config = dict(
    num_hidden_layers=10,
    hidden_size=96,
    num_attention_heads=2,
    num_key_value_heads=2,
    head_dim=64,
    intermediate_size=384,
    vocab_size=6232,
    hidden_act='gelu',
    norm='layernorm',
    norm_place='pre',
    norm_eps=1e-06,
    positions='rope',
    rope_theta=10000.0,
    rope_fraction=0.25,
    qk_norm=False,
    attn_scale=0.125,
    bias='all',
    tie_word_embeddings=False,
    parallel_block=True,
    extras=['capped logits'],
    init='uniform',
    init_std_qkv=0.0218,
    init_std_o=0.0218,
    init_std_up=0.0218,
    init_std_down=0.0,
    optimizer='muon',
    learning_rate=0.00758,
    lr_mult_o=4.0,
    lr_mult_down=3.0,
    beta1=0.95,
    lr_head=0.00939,
    warmup_steps=200,
    schedule='wsd',
    decay_fraction=0.941,
    decay_shape='pow',
    final_lr_fraction=0.0,
    batch_tokens=16384,
    max_seq_len=768,
    doc_mask=True,
    train_tokens=85050000,
    max_steps=5192,
    dataset='wikipedia_en',
)
Each number is 200 + 40 x the weight over its row's rms, rounded and kept within 0 to 999. Layers, rows and columns count from 0. The size before them is the row's rms in percent of the matrix's.

# up: layer 7 MLP up, 384x96, rms 0.172, rows 58-93, columns 0-95
# down: layer 7 MLP down (transposed), 384x96, rms 0.271, rows 58-93, columns 0-95
up58,115,227,197,259,210,197,159,247,257,226,208,212,259,197,288,165,120,162,236,217,225,223,174,174,228,221,149,280,178,290,214,226,217,233,148,189,164,196,139,182,157,216,239,249,147,149,221,143,251,203,169,236,165,193,145,175,189,225,179,178,177,151,134,207,199,204,203,240,267,168,181,179,167,206,225,192,224,142,194,214,226,203,273,187,136,167,306,215,143,198,155,184,144,195,239,192,281
down58,113,167,179,237,281,175,163,267,237,205,180,175,301,170,75,219,163,181,251,173,268,208,202,138,230,245,170,186,213,216,216,266,138,206,259,194,208,113,169,155,183,216,220,221,170,236,200,192,182,278,213,209,221,202,197,110,231,197,239,181,140,214,172,201,224,201,172,180,227,201,237,239,158,194,218,159,228,209,146,216,140,174,197,188,176,183,168,291,170,204,145,253,197,204,226,272,172
up59,081,144,151,180,87,203,181,166,191,188,215,128,237,243,218,186,97,230,206,214,212,181,248,218,176,189,152,138,140,256,206,251,219,253,275,244,221,164,190,189,201,172,188,226,172,189,219,169,261,214,148,176,206,167,167,238,244,211,178,244,258,205,181,240,223,130,271,234,222,242,200,225,176,223,130,249,163,199,215,139,216,164,189,178,303,236,192,210,173,199,159,239,222,229,138,259,229
down59,080,212,207,218,242,134,187,195,233,197,132,196,151,121,181,222,231,115,220,271,204,159,174,234,190,182,160,212,242,176,205,172,243,187,228,179,204,201,164,207,120,208,281,161,186,238,259,147,195,154,199,234,204,204,190,155,221,249,235,191,206,235,205,200,192,207,166,122,233,162,139,240,244,200,204,283,277,235,232,285,219,158,138,205,186,254,212,233,182,263,223,257,120,191,129,171,174
up60,093,181,152,166,244,241,156,216,192,226,248,196,207,183,219,172,218,179,158,222,175,168,213,175,183,223,172,226,230,207,223,195,263,184,228,230,191,92,172,175,198,157,241,255,198,229,236,155,126,147,203,196,155,222,202,274,289,241,187,222,242,226,191,181,219,105,222,120,215,148,256,164,144,132,176,244,203,154,209,321,211,199,175,150,198,265,211,204,245,161,187,182,252,211,142,234,237
down60,099,197,216,242,177,184,221,194,253,222,183,158,229,206,229,240,209,171,205,110,217,182,233,214,181,215,222,144,147,155,173,207,214,269,187,238,162,210,224,148,174,188,122,195,220,162,289,223,203,166,208,169,193,166,203,115,153,160,200,153,170,153,234,237,180,228,172,222,129,253,193,226,223,226,180,209,239,337,195,145,208,223,185,266,186,218,210,223,101,172,221,278,186,179,282,203,254
up61,106,170,213,194,187,207,172,214,168,192,199,233,225,202,225,199,205,95,146,234,219,264,222,304,154,178,203,151,183,245,126,185,238,233,131,189,198,191,220,192,188,245,280,229,159,191,175,207,232,214,150,174,191,168,251,209,116,206,230,228,200,229,138,140,163,220,174,190,198,257,131,244,125,221,202,175,238,257,228,230,211,124,225,193,283,260,179,191,189,142,212,108,244,189,217,224,227
down61,114,123,193,200,169,166,143,188,192,131,185,211,179,228,201,207,222,232,202,259,196,194,150,209,237,231,176,255,187,177,229,193,254,143,164,135,173,182,164,213,172,234,193,152,203,199,181,210,133,242,192,217,211,183,228,248,188,245,266,188,279,218,285,183,165,249,232,199,268,198,311,184,176,144,158,119,250,199,174,177,265,154,245,262,251,193,207,210,186,242,198,234,143,131,235,141,155
up62,099,282,159,214,242,171,162,82,254,201,153,206,193,244,289,204,223,169,226,211,188,247,175,253,200,175,186,196,239,220,221,205,207,169,186,220,170,168,150,253,216,281,174,240,187,177,157,164,202,212,173,183,243,226,214,240,164,254,227,206,163,187,198,147,247,198,230,266,215,178,156,223,158,197,156,117,221,243,136,189,186,116,292,250,217,156,140,242,168,190,246,179,144,153,233,205,214
down62,107,251,218,157,196,157,226,223,228,195,150,225,259,145,315,257,229,176,167,197,209,164,130,265,246,218,139,173,220,174,171,173,175,240,281,233,161,204,187,235,207,252,187,178,250,148,328,204,180,212,197,226,212,266,166,217,142,212,199,212,168,208,159,141,222,188,203,223,148,215,226,209,145,222,167,208,158,211,168,131,178,149,223,206,229,162,175,201,224,177,172,233,140,151,213,198,291
up63,107,174,184,224,219,198,197,243,128,183,239,199,216,209,203,139,229,123,193,254,181,203,273,163,169,190,275,242,229,248,197,190,152,218,229,221,231,198,250,255,247,131,193,289,244,159,184,135,256,176,210,157,205,133,247,190,224,159,193,292,204,213,171,167,282,194,176,236,177,222,215,113,181,190,177,222,139,218,142,235,203,176,162,258,175,174,153,196,160,169,162,280,187,211,147,229,227
down63,104,110,220,219,139,174,214,200,172,178,224,199,212,162,289,254,230,218,206,207,210,185,185,271,207,178,122,227,151,215,226,219,137,158,189,253,207,188,233,154,178,136,239,217,213,165,247,106,205,163,199,182,225,198,275,190,211,181,220,128,171,283,235,206,163,157,199,221,209,281,258,147,244,221,225,241,234,233,197,210,122,214,221,145,125,159,159,249,208,199,182,251,216,155,220,156,243
up64,078,189,163,187,161,182,205,152,124,287,219,215,172,219,203,214,131,208,229,194,231,187,133,117,180,221,258,261,177,237,211,216,238,228,193,196,202,201,267,195,252,243,204,192,161,230,258,152,192,148,99,251,227,159,182,254,245,182,187,238,182,239,271,216,188,173,208,156,176,242,162,128,156,182,201,246,193,237,135,150,230,215,276,154,250,193,195,212,243,231,214,246,203,168,260,218,122
down64,076,203,127,219,214,254,188,170,188,202,230,224,189,50,204,199,150,190,249,175,199,212,198,220,210,113,195,219,227,203,197,228,212,212,186,125,210,157,183,226,178,206,240,153,245,257,218,206,182,192,228,182,124,216,200,160,196,162,225,233,187,215,249,247,222,285,226,271,264,169,202,237,121,190,209,193,162,231,186,229,285,241,196,202,167,198,124,191,143,229,260,124,192,272,177,202,150
up65,063,110,285,236,201,217,149,198,240,187,190,204,131,221,164,177,215,204,162,192,201,187,156,205,201,239,174,106,244,192,124,247,213,162,262,210,250,257,189,201,190,196,134,249,195,232,171,219,192,234,240,256,211,157,167,244,224,204,192,198,204,101,235,178,168,195,173,296,269,150,220,261,163,179,216,137,184,175,219,222,224,173,209,120,186,246,171,243,191,249,127,165,246,206,189,208,248
down65,068,287,164,148,183,134,216,218,161,252,203,245,215,186,190,197,149,164,248,193,232,157,196,175,219,138,164,333,204,227,218,153,211,234,149,184,165,128,254,232,188,234,201,198,211,143,220,152,159,205,187,143,204,154,220,185,179,185,190,209,251,237,150,160,265,215,197,171,152,226,243,171,227,199,199,247,245,129,211,207,216,226,204,271,233,177,295,220,245,146,220,275,162,201,189,201,134
up66,085,170,212,153,216,201,232,236,266,212,153,254,97,244,155,210,226,190,243,200,235,139,198,204,137,109,197,174,195,192,226,222,159,214,135,203,258,200,221,208,210,213,227,202,236,271,231,186,187,160,150,261,241,186,169,271,193,243,273,165,212,133,202,123,193,212,263,253,292,193,160,160,217,197,211,142,193,129,236,220,232,229,234,165,166,189,141,205,209,137,166,183,172,211,162,239,171
down66,093,179,225,261,133,189,159,233,161,209,204,123,223,152,231,257,168,210,180,200,243,209,214,163,238,272,152,224,219,203,151,212,159,161,236,151,211,204,165,214,159,191,188,189,137,169,192,239,196,259,239,177,200,246,210,136,158,133,163,220,217,256,194,212,209,205,62,175,205,234,220,255,181,235,205,258,233,283,207,195,139,122,193,249,245,232,300,187,196,236,187,206,192,180,250,163,193
up67,071,151,163,212,286,248,164,160,188,169,212,144,164,259,289,280,210,228,158,180,231,181,172,215,197,177,193,186,234,182,199,208,189,157,208,176,193,151,154,200,249,270,132,247,220,138,186,203,239,198,140,210,145,220,220,267,195,167,172,153,155,214,183,130,255,186,150,244,174,183,196,186,185,312,223,188,177,178,281,114,198,200,268,215,221,275,194,222,186,173,209,196,208,213,197,260,236
down67,072,191,170,194,178,190,263,271,179,254,228,163,183,207,307,212,146,171,208,215,173,264,261,214,224,197,130,215,145,209,224,151,219,216,283,197,209,196,186,221,168,126,266,161,180,189,217,236,198,243,184,143,289,165,212,160,209,184,228,292,253,202,179,243,153,213,171,140,133,249,149,248,197,221,198,154,229,224,199,206,230,241,141,163,178,174,119,189,186,128,217,174,170,237,203,201,167
up68,112,197,211,202,164,181,248,140,142,197,181,153,242,264,211,219,164,218,128,199,206,247,207,171,252,191,226,187,231,144,261,224,197,163,204,242,178,189,195,135,244,176,264,282,293,278,271,209,215,238,159,193,229,152,167,194,204,152,129,169,196,216,191,226,160,90,256,170,242,184,217,242,158,207,148,181,209,218,169,263,243,214,174,214,194,162,212,252,268,199,132,154,181,181,155,196,195
down68,098,177,257,173,176,205,204,147,303,169,155,230,146,187,159,148,173,207,182,204,170,100,199,226,167,204,220,278,153,284,172,225,190,261,183,154,250,271,258,237,148,223,207,195,132,142,126,154,180,181,231,231,197,207,251,192,172,231,239,238,211,208,227,183,181,204,130,241,185,207,213,223,232,243,188,238,209,183,148,195,164,235,192,241,156,196,253,159,127,234,248,242,182,247,175,178,263
up69,110,222,104,174,185,150,134,206,222,207,199,148,156,122,269,240,202,145,253,209,268,212,201,191,186,134,257,218,192,228,170,167,234,153,184,190,249,198,267,149,197,220,162,214,178,246,208,243,195,142,235,224,194,208,115,287,227,243,185,224,186,184,257,236,202,172,237,242,244,188,112,106,192,211,121,181,231,210,241,197,188,188,153,235,221,218,255,228,202,190,212,178,177,241,191,137,166
down69,100,214,191,212,140,253,175,226,176,230,218,194,218,185,114,119,225,148,163,169,180,181,158,183,174,246,190,207,198,178,116,119,158,239,154,227,223,186,231,227,179,210,245,141,205,192,218,212,264,208,229,286,238,227,220,266,212,202,234,307,201,155,172,227,213,222,205,164,283,266,154,149,135,222,224,242,245,180,258,197,185,171,161,136,136,246,207,143,196,218,181,187,239,183,254,183,208
up70,041,236,89,181,154,220,185,188,198,238,165,230,161,188,235,209,118,172,235,209,192,213,216,152,107,254,185,298,190,288,191,171,244,196,239,209,195,178,205,241,198,152,196,241,221,218,158,273,156,213,178,117,216,215,228,160,252,186,149,254,171,168,185,203,211,174,143,206,162,223,226,218,249,211,243,231,200,100,150,189,134,190,192,236,236,168,245,195,207,161,248,268,220,218,175,147,197
down70,038,164,221,189,212,139,170,153,282,217,165,161,208,191,149,269,249,146,206,208,197,198,215,224,226,137,192,115,238,186,210,206,155,120,194,166,250,231,225,167,220,263,248,208,174,190,246,207,234,196,208,218,221,208,237,213,199,243,204,184,151,213,175,185,173,231,189,180,155,165,238,234,184,148,277,100,240,304,277,216,230,158,193,223,178,235,144,265,208,168,217,143,191,177,124,265,173
up71,102,228,301,275,196,203,220,167,159,224,172,192,159,172,217,185,175,161,222,177,186,262,205,264,92,249,206,270,180,187,193,200,229,176,152,193,194,80,160,207,211,183,232,169,304,253,258,204,163,213,251,246,172,176,186,221,202,190,233,158,146,216,212,157,174,260,213,245,215,283,215,171,206,194,241,146,181,128,276,224,182,205,188,193,187,165,176,195,189,192,202,230,222,212,234,122,192
down71,098,97,164,201,119,233,198,168,235,265,175,222,245,207,184,184,220,200,179,239,255,131,187,198,187,106,153,192,287,228,174,168,162,178,195,248,162,280,157,154,185,181,227,187,168,199,214,285,231,236,221,210,268,246,282,262,225,192,192,226,216,131,190,224,156,144,215,113,193,134,183,179,187,214,160,230,189,249,206,165,170,182,243,179,194,209,220,257,232,232,212,196,208,169,203,195,263
up72,099,174,189,274,230,168,217,192,199,238,172,249,212,271,232,268,163,175,276,170,196,168,224,154,175,245,194,267,235,191,163,286,190,179,216,243,206,177,143,183,178,146,199,146,231,182,242,190,247,195,129,183,141,279,201,252,128,158,217,196,225,201,195,212,193,155,234,210,290,200,210,166,151,263,186,154,176,232,229,247,66,244,222,149,186,221,212,160,199,210,195,167,147,205,184,189,193
down72,096,273,243,188,205,200,188,221,255,135,226,203,268,164,239,152,229,155,215,229,231,107,198,256,249,166,190,112,172,212,240,173,257,235,162,162,285,253,288,180,157,151,191,188,243,237,157,151,102,183,195,240,208,201,144,143,150,195,211,210,214,189,183,192,201,212,168,251,181,235,145,112,234,198,301,221,193,213,231,183,239,204,232,239,176,178,198,165,186,160,199,195,210,181,206,195,190
up73,115,169,201,203,196,181,139,194,193,267,224,209,126,238,205,121,237,131,255,235,204,273,240,198,147,240,188,200,160,230,175,267,182,205,200,253,168,287,267,187,200,212,168,176,222,216,129,204,281,182,205,193,155,191,140,149,193,250,155,142,223,237,290,204,245,232,197,273,200,121,165,163,185,145,202,156,249,130,191,167,214,178,183,188,215,150,206,224,197,196,207,228,189,257,212,139,197
down73,117,242,146,199,300,223,233,245,206,186,202,208,242,192,155,129,176,236,263,187,170,225,231,204,233,160,231,144,190,202,248,199,126,191,174,164,202,162,181,157,179,170,195,254,193,283,282,165,135,140,220,214,194,196,209,162,156,274,178,139,150,202,223,177,270,210,171,287,213,159,144,181,256,183,224,154,179,173,192,192,201,148,210,273,303,178,167,221,203,181,201,255,207,234,200,166,205
up74,104,264,222,243,223,144,150,201,124,219,212,149,145,125,181,155,284,137,233,147,243,197,219,214,159,256,215,142,145,217,189,210,248,179,235,211,208,258,170,255,211,262,220,178,180,165,158,166,213,180,171,197,188,212,249,222,211,288,176,221,158,131,215,155,236,245,169,190,200,204,118,198,285,173,216,177,239,195,215,118,226,226,186,163,147,220,161,209,243,206,262,210,201,250,240,236,160
down74,103,194,136,191,193,171,209,292,213,166,190,199,143,227,147,257,200,188,216,241,147,188,194,138,144,131,180,239,189,245,180,197,173,199,156,140,196,183,232,239,231,224,260,147,285,229,275,202,228,201,233,203,185,186,164,222,123,181,254,162,149,198,155,241,172,236,237,256,181,195,175,222,202,258,190,246,166,205,217,167,213,183,113,239,256,209,263,264,265,144,203,181,236,176,234,117,174
up75,094,154,164,151,215,199,237,243,149,267,118,212,184,192,146,216,178,171,157,155,182,162,211,237,119,217,199,236,281,213,166,122,186,179,261,292,245,189,200,257,223,219,245,224,239,139,237,277,168,243,288,173,147,183,224,193,270,220,229,201,231,258,221,137,194,204,184,174,191,124,234,197,194,157,176,263,174,144,211,252,183,186,234,229,212,186,185,205,183,174,185,235,199,159,239,201,148
down75,094,191,253,260,162,165,162,134,279,163,268,192,185,168,178,192,239,211,195,262,208,175,203,260,177,207,152,135,169,151,202,269,216,186,191,181,206,195,268,184,229,201,181,113,195,185,195,179,180,142,168,167,307,173,217,211,188,165,223,145,204,83,180,214,212,202,165,246,182,267,165,209,148,262,231,160,266,232,222,187,192,236,159,187,231,194,214,161,245,230,180,216,255,268,159,214,253
up76,042,202,201,139,217,242,182,224,246,166,164,145,248,205,279,218,235,186,228,178,263,197,176,185,179,256,90,233,99,252,173,195,169,183,184,190,231,193,229,193,180,216,175,120,185,193,184,162,233,153,144,209,192,178,215,184,200,214,195,261,242,208,245,213,187,169,171,139,144,215,214,192,233,241,78,155,272,117,196,255,234,218,209,193,208,193,260,236,225,253,119,203,213,166,198,217,161
down76,041,131,188,250,267,171,222,204,202,265,277,214,221,171,188,98,198,208,138,243,176,193,223,217,211,202,313,207,257,223,189,194,112,212,203,202,234,174,205,165,237,191,225,258,185,189,211,240,181,165,238,175,200,210,208,173,200,167,217,175,160,169,177,195,271,187,218,182,220,232,168,217,136,162,198,220,127,275,253,252,208,230,206,269,139,247,136,179,220,183,195,128,163,171,226,164,108
up77,118,212,192,186,130,159,220,261,163,200,291,236,228,120,157,195,132,111,228,220,147,246,193,198,204,190,247,204,177,191,228,148,233,190,170,241,170,245,174,196,234,136,202,223,226,154,252,252,213,225,139,128,170,209,173,251,249,204,278,237,183,229,143,170,170,190,245,247,176,214,189,226,261,272,216,236,136,226,232,149,153,186,133,221,200,185,188,164,181,160,220,272,243,188,223,187,151
down77,115,168,202,190,209,183,221,203,162,209,290,226,202,257,242,86,166,122,200,209,149,354,165,197,182,179,285,185,225,182,233,178,296,188,277,212,159,195,195,194,218,164,220,165,123,252,183,215,194,173,196,204,164,164,178,216,218,197,270,267,218,173,241,147,151,212,223,202,200,210,186,220,162,241,207,230,157,198,180,179,197,201,197,228,245,173,137,181,142,177,235,215,232,216,211,172,149
up78,109,202,229,215,174,172,180,190,232,252,242,202,275,149,214,157,159,216,184,168,159,247,209,215,173,263,197,183,252,157,199,214,210,189,117,109,160,200,285,185,148,233,233,243,157,242,181,182,270,227,277,199,122,226,178,186,125,152,182,199,195,223,156,252,223,140,192,207,220,203,167,250,231,117,231,226,221,144,180,248,244,163,178,268,209,194,122,211,217,175,225,174,246,175,267,162,215
down78,101,206,167,219,138,196,217,167,162,136,192,185,201,219,261,220,204,156,248,206,144,244,234,142,201,251,241,175,161,131,241,200,237,208,191,268,187,205,251,323,173,194,190,224,276,198,224,127,237,191,223,185,215,238,235,232,186,156,96,171,162,164,267,140,191,149,229,199,215,186,260,220,207,168,198,227,228,205,149,173,234,303,221,179,142,123,224,169,163,232,199,189,186,191,162,193,226
up79,081,211,143,212,220,166,194,161,135,214,250,187,229,247,289,185,168,146,232,242,245,221,238,190,205,122,145,115,191,179,126,229,190,253,179,159,228,258,207,224,247,171,197,124,274,212,195,199,249,281,239,244,216,186,238,180,105,186,245,165,215,169,209,227,221,119,220,202,193,162,181,171,257,169,206,263,186,208,161,167,193,231,227,207,195,240,156,182,245,206,176,125,239,261,170,193,194
down79,079,180,123,234,229,172,242,171,221,243,184,182,215,290,203,187,250,279,224,197,211,146,163,182,196,171,174,254,205,210,207,257,170,154,223,190,227,249,175,278,211,227,130,168,185,241,168,190,200,157,175,213,165,190,127,164,186,224,174,240,238,207,281,169,184,223,157,144,240,212,140,169,200,231,179,265,139,228,236,110,138,258,161,195,223,173,203,268,217,218,227,273,164,169,258,153,155
up80,077,171,172,187,173,178,243,187,175,240,202,198,195,254,228,204,162,223,183,148,186,200,300,169,169,216,155,214,163,234,159,167,139,203,226,233,235,183,135,154,210,120,148,197,274,249,247,261,190,161,154,190,235,205,290,215,193,124,245,151,222,167,227,248,263,142,237,185,203,172,199,190,243,255,201,158,190,157,156,219,131,218,308,164,243,198,198,165,156,211,226,231,257,256,171,220,197
down80,077,222,247,185,235,213,162,183,187,199,127,176,177,192,182,196,230,163,224,283,195,171,136,196,240,170,241,210,202,195,237,240,221,163,197,195,188,238,270,226,146,249,252,231,220,181,193,186,187,239,258,193,180,189,168,191,210,170,209,175,154,208,191,153,220,262,211,262,157,180,186,248,151,133,181,218,170,244,256,234,286,230,53,221,144,206,145,193,275,173,139,179,117,250,197,184,246
up81,062,239,208,184,248,173,290,219,255,207,102,171,169,301,133,252,198,233,208,208,162,245,196,116,143,240,173,207,204,189,132,237,95,219,202,204,198,74,179,164,237,200,257,208,204,205,213,205,213,157,164,251,213,178,190,201,260,197,263,194,176,178,259,181,223,191,180,153,194,155,207,180,197,204,137,183,264,238,189,202,196,184,184,149,196,246,198,160,191,245,157,236,253,211,232,200,199
down81,066,159,267,196,122,215,131,208,241,152,230,172,186,171,205,116,209,188,114,153,213,224,218,239,220,174,197,156,227,196,257,134,281,179,199,229,258,257,213,232,142,202,242,222,135,260,197,193,163,153,230,157,227,159,249,160,171,182,239,147,215,216,211,218,142,233,218,217,252,276,220,256,185,188,190,208,197,206,220,175,238,230,216,187,189,231,157,207,266,183,254,156,125,168,140,172,272
up82,087,169,207,120,261,159,170,269,159,163,192,169,225,121,146,218,176,199,160,257,190,152,223,236,206,150,198,256,191,188,294,148,169,187,149,228,211,220,194,252,227,204,284,205,162,255,184,176,159,268,238,274,222,165,185,159,196,165,206,167,271,257,232,181,248,198,187,182,198,244,184,209,243,99,237,200,264,195,194,207,235,177,233,205,204,164,209,230,182,182,171,256,150,247,219,185,123
down82,102,242,235,253,158,194,201,165,251,186,157,237,168,290,202,164,216,222,254,152,267,191,199,201,173,232,233,181,210,198,155,254,190,234,298,175,199,173,219,179,173,198,122,190,223,133,268,202,285,149,173,200,137,208,202,253,193,195,150,211,127,133,228,155,165,206,189,222,171,135,228,160,165,264,172,196,152,183,259,176,191,221,184,217,145,198,227,227,169,204,236,210,236,131,216,252,291
up83,115,249,157,211,184,183,179,180,165,232,198,234,190,209,192,228,155,218,276,165,219,209,157,235,88,119,282,204,206,168,215,195,212,221,201,185,231,217,254,296,207,301,101,236,171,229,225,199,158,191,233,128,242,217,235,142,240,175,213,198,185,144,132,234,175,185,250,146,169,198,158,134,223,191,192,216,222,152,248,221,200,160,246,158,192,179,245,199,174,178,226,218,180,200,259,243,259
down83,117,191,231,181,248,156,184,180,212,243,157,203,153,186,233,198,194,278,249,115,201,296,192,222,197,212,267,103,179,238,142,216,224,219,215,153,252,241,290,174,200,171,205,201,134,192,208,165,157,195,274,222,166,199,252,191,134,209,193,130,223,256,205,223,200,192,185,221,253,186,216,233,176,193,237,239,182,244,149,192,231,187,147,213,151,215,165,262,182,115,180,200,140,233,151,150,258
up84,105,236,249,180,107,292,223,163,216,206,196,197,200,98,221,187,224,203,273,223,125,218,181,169,199,269,195,194,160,140,202,252,214,201,228,210,275,210,182,179,225,191,162,141,165,193,121,200,261,231,249,188,183,243,180,291,173,192,221,209,184,223,204,230,195,200,195,105,169,147,175,201,247,246,210,183,235,209,208,250,188,110,186,169,214,158,195,160,210,169,253,258,190,204,176,264,136
down84,109,213,195,176,249,157,139,165,186,185,159,200,224,230,108,241,187,196,231,237,237,223,156,195,182,182,175,204,247,219,196,161,150,266,173,150,130,184,286,246,184,185,218,217,247,182,232,162,136,252,141,267,147,155,227,82,220,240,165,218,217,212,178,182,213,222,210,214,148,207,176,271,167,199,161,221,206,185,159,201,229,202,234,282,218,225,185,306,220,245,182,192,208,195,247,131,252
up85,117,200,206,292,214,174,198,239,216,234,203,249,206,167,195,215,202,255,254,223,206,244,179,229,184,161,171,135,188,174,215,183,216,157,219,200,144,158,152,211,301,278,201,205,220,165,285,242,175,197,239,224,144,204,224,116,202,177,170,217,266,203,162,193,180,234,159,174,175,142,153,158,263,261,269,124,154,199,241,236,193,145,157,139,141,164,170,174,155,221,263,223,169,184,167,241,232
down85,107,216,191,161,151,156,225,165,189,208,224,246,158,184,236,205,180,256,161,160,145,231,147,173,260,203,303,201,212,260,145,149,243,134,223,192,206,135,192,243,170,212,230,214,212,257,283,227,230,188,265,176,283,187,194,151,176,213,122,217,154,223,210,241,226,249,192,207,142,207,248,147,203,217,210,208,251,209,165,252,149,134,244,124,197,193,158,195,256,188,229,127,216,178,228,155,187
up86,047,181,143,268,223,198,120,156,174,254,179,235,182,160,223,241,187,239,192,308,161,184,229,152,189,208,243,211,164,176,240,251,179,188,233,243,194,196,223,198,181,56,163,204,170,239,205,197,150,234,206,194,161,232,203,181,197,145,240,221,257,210,212,168,144,270,195,173,233,189,252,227,215,201,213,205,195,261,230,248,273,135,133,224,260,167,209,150,174,154,118,202,176,222,193,152,194
down86,043,264,257,161,160,159,267,170,212,167,220,180,187,191,237,187,202,127,116,165,203,208,230,180,244,197,153,195,173,233,175,224,223,233,203,210,160,271,196,152,254,318,217,198,246,159,218,195,259,164,220,147,231,130,235,178,206,206,195,263,107,194,155,211,184,158,233,162,198,240,192,145,209,236,189,248,226,170,218,154,100,158,249,192,150,260,213,228,158,242,202,238,212,196,192,197,264
up87,038,176,202,233,212,187,236,196,186,165,220,194,244,152,99,194,222,167,116,227,253,196,269,197,204,159,203,203,309,194,164,247,187,156,165,157,257,168,199,208,245,191,231,238,206,149,254,207,166,222,293,190,237,126,202,148,196,247,213,226,211,220,166,193,183,162,201,215,131,210,175,209,232,115,239,209,167,195,235,147,272,187,133,229,188,205,208,142,189,261,270,118,213,238,200,181,238
down87,038,199,258,136,185,199,164,192,212,243,151,191,146,257,238,175,203,217,206,210,185,92,196,229,240,208,199,241,74,207,221,218,205,268,252,195,221,218,229,263,204,267,207,139,196,229,130,198,242,150,196,236,218,251,205,216,219,158,219,150,191,183,229,181,201,197,228,151,192,187,202,134,233,233,103,147,195,188,226,206,157,192,234,244,199,152,206,247,206,163,184,308,194,160,222,114,229
up88,127,282,252,244,215,176,311,219,200,197,197,188,208,221,160,185,250,181,163,242,231,194,205,197,149,207,203,155,233,251,183,220,233,215,202,264,128,172,188,205,182,210,314,209,211,195,193,246,247,216,173,171,132,187,242,222,256,186,228,231,200,198,162,127,142,230,179,132,206,250,196,136,122,178,142,189,240,149,147,192,146,206,151,148,237,205,143,219,183,157,163,217,258,204,228,266,167
down88,123,222,225,170,184,167,232,235,162,189,274,224,233,99,209,190,214,279,119,140,300,220,216,178,141,193,199,187,253,173,168,213,255,206,239,221,258,245,198,172,150,186,165,200,183,137,174,202,179,190,160,170,246,166,181,163,191,167,235,213,223,154,271,162,283,205,212,119,230,236,225,277,214,233,235,186,220,193,204,215,268,184,192,220,138,149,178,164,224,183,236,113,200,213,156,203,238
up89,085,202,149,278,263,185,201,192,225,245,208,225,219,222,160,259,197,216,188,181,118,186,203,206,161,124,227,175,232,193,101,216,147,137,252,188,187,208,179,153,201,250,204,241,222,182,196,171,249,184,186,249,205,205,201,210,178,156,203,189,137,184,163,176,187,176,194,192,213,229,179,251,167,185,107,227,175,164,267,168,297,239,232,178,267,180,284,214,260,273,180,174,151,140,135,258,224
down89,099,219,244,167,185,211,179,180,147,117,146,228,211,145,159,144,179,206,155,190,217,237,175,150,222,310,174,230,147,217,215,183,282,222,208,209,263,189,174,275,137,244,232,183,230,235,147,189,196,234,163,239,235,161,193,183,215,236,255,205,255,248,220,237,188,223,196,184,219,187,188,207,234,144,232,135,222,229,143,260,174,179,201,175,179,225,142,231,172,165,194,286,180,258,229,105,135
up90,039,144,207,292,210,137,225,230,187,208,211,206,169,216,245,259,225,122,251,191,262,213,276,217,149,159,142,181,147,214,187,182,254,265,200,204,194,137,155,226,256,206,225,189,220,196,185,156,201,190,215,222,170,176,166,171,157,169,231,169,135,166,257,249,270,215,265,193,163,249,147,228,232,145,197,232,235,135,249,186,189,256,237,151,157,221,155,174,212,219,157,201,185,221,89,225,198
down90,038,240,201,206,150,243,184,180,215,149,243,135,207,209,267,108,173,264,170,222,119,86,166,200,260,191,236,207,241,211,211,191,239,216,186,185,250,228,220,173,219,204,225,206,173,185,214,197,153,221,217,150,241,207,171,170,199,252,223,184,274,241,258,177,163,187,114,214,214,208,217,189,153,249,133,276,156,282,202,148,153,143,158,209,186,188,210,231,243,214,251,160,194,158,273,171,202
up91,103,206,131,194,183,237,129,190,223,152,197,202,151,128,170,214,146,246,282,183,265,211,212,191,229,168,156,170,151,262,260,209,185,224,187,208,171,239,176,186,238,247,157,167,114,170,237,187,156,201,193,233,177,248,252,122,139,254,143,281,275,199,247,222,204,205,145,201,193,247,241,230,130,223,239,177,193,241,251,250,248,158,169,204,187,209,229,135,213,197,214,185,162,213,261,177,183
down91,106,231,199,134,206,194,178,205,216,162,273,189,228,257,180,125,220,163,196,243,227,208,230,225,121,195,253,175,195,137,228,220,168,184,224,119,176,227,176,181,223,174,187,172,207,180,172,222,222,176,171,191,226,183,188,253,283,230,253,134,144,161,102,163,169,131,282,231,210,154,208,205,225,199,251,270,201,133,247,204,210,196,214,249,212,120,150,216,246,220,237,242,199,213,148,278,238
up92,116,148,206,236,229,254,249,223,164,197,230,234,226,191,152,183,137,129,266,252,203,205,174,150,211,230,216,142,214,127,131,118,174,165,238,154,163,233,199,139,210,207,241,102,133,240,243,170,175,224,264,232,219,194,204,261,207,201,315,226,190,256,185,228,192,196,265,146,250,210,206,220,200,217,200,212,159,180,151,204,202,187,181,244,156,214,220,185,208,201,176,130,177,240,220,134,243
down92,107,234,223,187,184,200,215,143,179,174,170,130,218,208,193,254,210,206,163,194,167,203,194,179,165,167,176,190,211,206,285,172,245,176,123,235,197,206,186,217,227,133,148,272,248,220,177,229,221,177,156,208,231,223,269,183,240,161,217,256,169,115,205,186,176,262,202,129,226,217,230,161,157,161,174,206,112,193,220,269,137,229,256,257,234,228,206,170,160,297,168,230,211,144,210,306,215
up93,119,195,198,187,210,213,221,297,186,217,244,126,192,139,168,146,193,205,203,239,206,274,200,154,188,197,233,183,123,178,197,217,155,231,161,240,162,253,186,247,252,186,201,206,230,192,139,217,270,193,220,223,235,209,155,187,269,183,311,255,168,133,245,205,155,133,176,194,206,262,222,202,232,185,209,201,198,156,210,204,174,110,110,198,216,169,229,177,189,175,204,131,170,177,224,275,270
down93,136,150,203,139,213,331,196,238,186,260,184,233,145,188,176,195,175,181,192,260,197,250,184,253,228,155,170,216,197,167,213,213,153,179,195,220,216,202,205,191,248,211,237,197,188,239,162,179,275,247,223,201,149,202,110,138,211,243,253,195,198,216,189,173,183,114,250,179,241,161,244,219,244,138,173,213,225,236,195,198,249,229,214,181,179,135,198,151,191,211,156,147,146,133,269,297,151